config = dict(
    d_model=576,
    n_kv_head=9,
    d_mlp=2304,
    activation='squared_relu',
    norm_eps=1e-05,
    rope_base=100000.0,
    qk_norm=False,
    init='normal',
    weight_decay=0.1,
    warmup_steps=200,
    train_tokens=448900000,
    steps=3425,
)
Each number is 128 + 32 x the weight over the matrix's rms, rounded and kept within 0 to 255. Layers, rows and columns count from 0.

# layer 2 MLP up, 2304x576, rms 0.121, rows 1568-1600, columns 0-95
[[223 187 125 102 122 201  80 105 146 111 138 135 124 136  81 141 124  95  90 145 128 119 142 129 189  39 162 134 123 137 135 139  57 149  60 144 165 105 104 116 126 122 100 170 178 148 143  84 151  96 103 122 138  87  90 117  97 161 106 139 152 136 163 101 121  80 147 115  88  86 140 122  69  88 180 115 139  58 161 104 173 129 157  61 139 151 124 118 138 126 183 154 139 103 145 113]
 [ 57 161 116  97 129 123 103 166 170 132 116 148  74 113 117  94 105 169 153 119 191 160 131 173 135 140  68 127 159 155 101 117 118 134 141 125 165 170 113 151 112 144 168 147 120 153 140 107 122 129 125 108 138 128 104 159 146 118 108 169  92 115 173  68 165 171 107 115 160 164  55 183  89 106 161 142 132  82  91 157  94 173 147  67  87 104 158  87 150 154 135 148  90  79  97 141]
 [ 98 131 140 161 180 201 129 104 122  91  96 115  85  95 198 150 109 116 121 123 122 248 165 117 210 139  85 103 157  70 147  60 115 191 101 108 138 111 117 140 152 112 144  67 150 156  83 127 128 131  89 107 168  60 121  71 146 109 112 146 126 132 120 118  92 103 154 151 166 127 111 165 104 140 138 142 154 160  80  94 100 124  78 119 112 119 140 127 125 188  92 142 152 109 155 112]
 [138 117 112 118 125 123 136 150 145 119 158 119 153 154 154 119 103 127 134 156  96 161 160 180 146 124 136 116 157 115 135 137  91 116 126 164  84 106 153 169 115 156  88 110 159 154 139 140 141  80 191 153 152 128 135 117 187  60 156 145  65 146 161  60  79 141 106 157 218 112 171 158 136 173 105  94 102 145  99 142  80 136 183 114  83 135  36 174 144 141  81 124 107 126  97  54]
 [121 157 141 177 122  93 178  87 154  98 117  53 106 141 136 133  88 120 137  68 166  95 138 122 139 104 110 168 128 129 137 108  99 161 163  97 192 163 114 121  98 153 148 168  92 152 127 158  89 149 122 140 124 145 131 139 118 117 147 115 152 104 116 149 118 123 137  97 151 104 140 111 151  90  89 144 121 172 131 112  62 104  65 114 137 130 134 105  63 138 102 179 176 114 146 116]
 [130 119 189 107 148 127  89 169 152  92  91 111 148 147 212 172 190   4  71 145  79  27 120 145 136  55 135  94 107 115 179  26  99 114 142 169  93 148 148 123 133 113  95 100 153 147  51 142 111 130  98 184  91 117 111 138 101 103 134 105 131 115 124  87  42 152 157 202  49 135 160 164 134 112 108  97 139 118 117 131 113 151 129 179 105 132 108 160 159 156 120 108  69 118 122 147]
 [104  89 139 129 114  97 110  93 119 124 100  79 189 132 131 134 109 108  95  57 104  91 120 147 166  71 118 140 171 111 189 136 133 131 149 104  85 180 136 131 142  80 100 146 132  94 118 126 141 122 155 162 142 112 145 141  97 145 149 136 172 164 176 178 163 108 139 128  57  89 152 151 113  84  99 148  95 122 139 151  86  82 130  80 127 182 105  86 112 144  91 124 140 123 127 145]
 [ 98 172 124 165 155 138 101  70 136 114 116 169  96 140 106  80 110 178  74 156 141 122 125  78  99 157 158 170  95 125 140 130 140 122 162 106 151 138 112 101 158 139 150 126 111  70 104 181  95 127 120 150 206  45 132 124 112 126 159 167 114 110  96 208 116  84  98 107 102  46 131 114  80 103 117 163  66 167 138 134 169 146 157 187  87  50 147 105  84 113 126 116 166 105 109  86]
 [168  85 141 120 154 152 114 131 133 159 138 114 101  39 125 146 150 140  92  84 172 209 115 144  69 109 104 162 138 105 123 175 180 123 178 183 136 141 121 160 129 148  93  61 118  99 147 165 166 100  96 120  73 141  90 137 151  57 184  87 137 139 108 113  98 118 133 158 139 125  83 126 110 124 123 133 119 109 109 126  98 182 128 129  82 155 172  75 137 123 112 101 169 209  90 168]
 [121 115 163  92 148 195 114 120 136 102  85 125  81 142 145  77 117 125 158 138  98 122 145 149 189 114 118  96  87 125 165  74 147 108 150 136 137 114 174 181 104 120  91 111 133  76 107 146 100 135 123  89  95 102 135 104 142 137 130 116 150  99 124 119 177  98 150 147 163  89  59 144 123 182 125 163 128 125 143 121 161 139 180 149 146  98 117 131 152 141 102  72 103 146 140 179]
 [141 121  83 109  68 106 128 129 120 140 112 100 182 149  73 113 177 165 148 139 125 144 131 138 101 116 180 145 115  92 103 213 176 129 113 122 177  93 147  68 131 104  77 175  74 190 114  80 113  58 133 168  93  98 118 129 169 129 144  98 130 107 153 163 155 121 117 150 164 107 148 146 109  83 167 136 145 107 164 114 117 164 141  88 132 148 101  70  81 152 139  91 131 154 108  87]
 [127 181 120 138  93 145 144  98 129  80 147  65 135 120 133 158 153 131  97  81 123 113 131 126 108 114 181 100 149  73 156 152  91 164 123 164 113  64 124 112  94  78  78 162 153 118 102 118 114 138 184 189 131 110 111 120 175 154 122 115 119  95 149 172 148 138 124 108 122 108  49 163 111  79 180 135 131 185 183 108 138 143 119  78 157 164 180 130  98 107 133  77 121 114 155 181]
 [137  93 144 106 137 128 132 138 111 125 155 105  67 137  86 123 158 156 137 170 106 141 145 158 117 162 118 118 170 124 128 171 125 124 140  96  76 114 111 155 151 127 120  94 162 154 161 145 115 146 153  97 148 107 130 137 144  94 104 159 147 161 117  78 166  80 149 156 134 108 115 115 130 177  72  73 153  95 138 109 143 129 119 134  84 152 133 116 129 194  89 122 123  72 125  83]
 [165 125 138  70 111 110  91 158 121  52 119 111  75 151  94 122 152 141 176 182 161 112  93 127  92 155 108 136 127 187 109 120 111  93 152 101 157 155 129  97 160 118 157 179 148 152  92 130 171 128 124 112  71 126 146 183 142 149 196 116 184 113 160 156 104  81  97 171 115 147 144  94 139 135 123 104 141  99  73 135 142  47 121 183 150  99 134 122 148 123 143 145 198 130 131 123]
 [105 118  90 129 158 128 106 142 166 139 147 191  35  75 109 130 134  72  89 108 138 112 107 130 145 130 149 150  48 115 113 162 145 158 162 125 133 110 172 103 134  50 122 147 131 124 100 131 144 129 133  90 127  97  84 166 113 122 149 163 121 100 144 205 136 178 121  70  93 128 129 138 128 155 154 115 102 103 100 126 133 115   0 135  91 185 134 122 150 147 141  93  68 111  88 108]
 [ 90 154 131 133 156 166 164 161  87 180  81 157 103 148  81 150 151 130  72 129  96 116  98 187 140 150 161 159 118  60 103 110  73 160 149 167 150  85 114 117 155 103 127 141 127 127 106 136 140 161 116 135 130 147 125 145 144 175 123 104  84 147 155 129 118  84 146 126  82 121 196  94 183 218 156 153  79  80 105 131 122 135 142 159 136 120 106 112 195 124 104 152 134 171 134  86]
 [144 132 136  65 130 167  95 153 147 218  98 120 113 126 155 116 144 157 135 135 132 147  76 130 144  99 182 107 119 136 152 104 137 101 152 135 110 128 125 157  78 148 147 133 150 151  90 101 125 113  93 144 142 149 112 178 137 118 161 121 133  75 136 113 168 154 174 106 147  74 148  91 182 113 120 106 153 120  99 140 128  98  86 119 126 115 124 124 119 111 124 171 106 133 152 166]
 [111  93  83 160 104 124  30 182 110 152  89 134  52 106  94 110 199  78 120 100 157 190 111 131 144 153  95 131 174  95 140 142  64  68 134 127 161 136 182 148 119 116 118 124 156  87 142 142 188 174  99 157 144 134  74 129  87  87 170 100 121 100 140 162  96 155 124 149  86 134  56  90  94 177 153 117  92  51 130 156 137 160 141 122 121 112 191 135 146 129 139 119 112 192 134 130]
 [132 156  97 111 103 121 179 108  98 183 121 123  92 137 114 124  50 157  76 127 115  75  88 179 114  81 146 153 122 143 109 152 110 130  68 162 107 100 152 126 101 180 150  95 110  86 136 114 170  79  81  76 111 172 180 106  99  96 162 139  83 137 141 119  42 167 100 191  93 114 118  98 170 132 118 163 135 106  84 119 112 144  98 132 142 138 156  85 151  71 125 149  61 168  77  85]
 [108 154 148 147 145  91 122 121 155  84 147 126 115  98 117 132 140 120 135 132 141 110 126 165  99 137 139 142 148 160 115 153 164 139  95 150 139 164 154 172 105  97 155 137 104 140 113  72 164 175 159 146 102 121  95  91 110 176 132 121 146 140 124 110 196 136  96 170 119 159  94 175 166 132 100 124 158 151 123 143 139 103  78 139 145 167 119 137 113 177  75 140 151 116 113 113]
 [ 95 121 122 156 123 108 170 182 109 167 140 169  99 161 120 152 147  95 152 136 132 157 116 121 125 126 144 112 159 117 149  93  97 149 177 167 149  61  86 138  81 150  51 103 107 132  78 154 135 112 107  68 136  92 160  94  89 123 107  68 146  94  94 157 134 109 135 235 160 117 106 103 145 136 133 153 151 124  84 114 130 184 171 170 127 170 108 107 123 107 121 107  91 123 127 235]
 [161  72  75 108 134 152  67 134 150 157  80 178  91 107  94 146 141 128 144  91 101 104  93 115 119  81 130 175 126 137  60 128 144 118 172 176  87 121 103 136 121 154 179 141  74  92 134  99  98 170 121 147 127  56 139  88  87 112 173 144 129 128 119 137 224  89 159 189 120 162 112 184 114 152 121  75 105  97 155 158 176 166 127 124 157 126 151 107 191  89 160 112 133 163 136 108]
 [147  48 155 164 123 148  94 130 102  77 149 139  74  79  95 163 142 152  91 111 226 155  98  86 107 139 186 109 200 169 178  80  95 216 152 116 164 147 155 116 119 121 163 134 141 110 118  66 100 139 166 147  57 128  89 124 137 154 118 150  94 126 164 166 175 127 176 103 125 207 129 122 135 131 118 144  60  75 148 133 135  73 108  87 149 159  49 169 144 111 103 180 123 127 147 119]
 [ 68  71 144 150 187 179 112 130 150 149  81 141 124 123  85 120 123  70  99  71  98 156 146 125 114 113 188 107 124 136  79 120 149 142 163 161 128 115 106 172 179 158 160 115 135 114 141 174 141 137 142 163 167 103 151 133 120 161  64 189 160  79 109 120 135 129 190  36 168 119 166 147 140 150 142 126 107 117 118 102 125 142 199 112 116 125 132 118 108 121 144 162 159 181  79 151]
 [131 135 190  56  83 132 122 144 127 177 142 167  95 103 166 106 112 196 150  97  96 120 134 134  39 132 126 158 147 137 148 160 177 185 122 158 140 163  86 157 159 143 106 103 159 127 147 110 166  88  96 103 118 121 159  96 118 119 114 116 138 147 137 119  92 135 104 145 129 100  74 113 137 152 102 130  84 151 153 138 112  97 180 151  85 118 115 142  79  62  68 146 152 135 163 143]
 [142 104  74 100  55 116 127 169 172 109 116 127 133 167 118  73 197 123  39 124 154 154 117 132 148 117 214  68 120 128 156 154 147 153  84 125 127 108 155 101 111 144 154 181 158 196 115 174 157 104 147 128 135 105  85 100 133  88 102  99  92 160 135  98 103 143 191 109 116  61 100 117  88 125 117 145 127 161 136 142 135  94  58 138 116 149 131 154 108 157 141 105  86 129 178 101]
 [ 86 148 166 120 108 132 157 132 107 105 111 150 189 107 153 152 131 150 114 183 122 165 144  98 151 178 124 146 108 116 149 108 158 168 163 143 163 104 127  98  72 115 130 100 162 119 163 106 168 150 137  59  68 100 104 109  95 168 161 111 156 109 114 120 130 145 107 135 136 113  66 192 116 131 118 148 163 163  85 140 162 115 125 127 156 171 139 129 121 115 116  89  85 134 106 132]
 [ 88 132 150 172 118 143 148 131  78 148 117  99 112 176 115 173 153 116 181  87 135 108  86 139 130 115 139 113  97 135  79 124 129 143 161 136 110  75 158  90 113 135 122 186 153 159 127 110 100 149  73 142  95 141  56 111 141 107 111 163 143  95 131 117 137 108 115 130 152 126  76 121 170 147 136 134 114 111 140 126 116 107 184 134 130 124 116 100 122 106 178  73 136 149 152 114]
 [ 83 104 111 135  97  93 186 160 125 116 203 146 121 157 113 130 137 101 119 145 120 114  67 164 111 135 167 106 142 154 154 175 100 183 145  89 170 149 111 133 129 190 162 121 155 184 159  55 160 110 162  87  88 119 119 130 132 116 120 144 123 126 171 131 148 157 134 168 127  99  79 151  82 124  82 144 141 111 172 132  87  74 139 145 125  94 140 104 122 103 100 149 131 149 144 159]
 [ 55 152 127 127 163 162 156 115 102 162 174  42 123  58  27 131 127 117 139 174 109  98  91  75 100 142 137 174 117  97 152 142  67 114 149 173 132 134 123 142 108 144 152 126 171  64 154 124 108 110  75  91 100 153 116 100 105  99 172 148  93 122  56 194 119  83 152 108 147 190 161 110  88 103 111 125 119  96  93 143 134 138 108  74 182 127 131 197 133 116 142 124 140 131  46  82]
 [120  91 136 171  92 108 162 109 128  99 158 128 173 151  85  96 122 138 149  86  89 201 138 134 197 134  98 146  96 194 149 200 100 168 154  74 124 103 105  67 180  85 116 177 198 107 203 121 126 113 110 157 133 132 167  54 172 142 189 111 162 125 159 106 138 125 136 137 100 100 139  81 104  78 151 116  89 140  99 154 135 150  76 142 153 116  88 125 180  86 118 110 166 124 132 150]
 [112  93 146 192 159 123 172 117  71 119 163 105  58 122 121 144 169 107 133 126 160 123 110 108 140 112  97 130  94 115 174 108 105 178 105 169 144 125 164 112 104 117 103 134 107 113 163 131  78 151 144 148 155  77 142 156 105 136 194  98 115 134 162  61 125 152  83 118 156  96 145 143 130 108 109 148 150 175 101 143 117 161 102  43 150 129 124 118 132 154 115 125 160 146 118 152]
 [ 96  52 146  95 143  77 160 130 194  86 180 133 136 110 140 140 118 115  99  74 144 172 146 114 100 113  61  61 145  68 141  86 133 144 155 138 117  75 131 127 142 126 124 106 221 154 171 106 154  76 130 103 115 111 118  92 145 148 106  53 136  99  70 128 186 178  90 168 148  91 170 152 107 133 172 110 136 147 113 119 131 152 125 158 178 118 166 168 184  97 101  72  70 100 182 111]]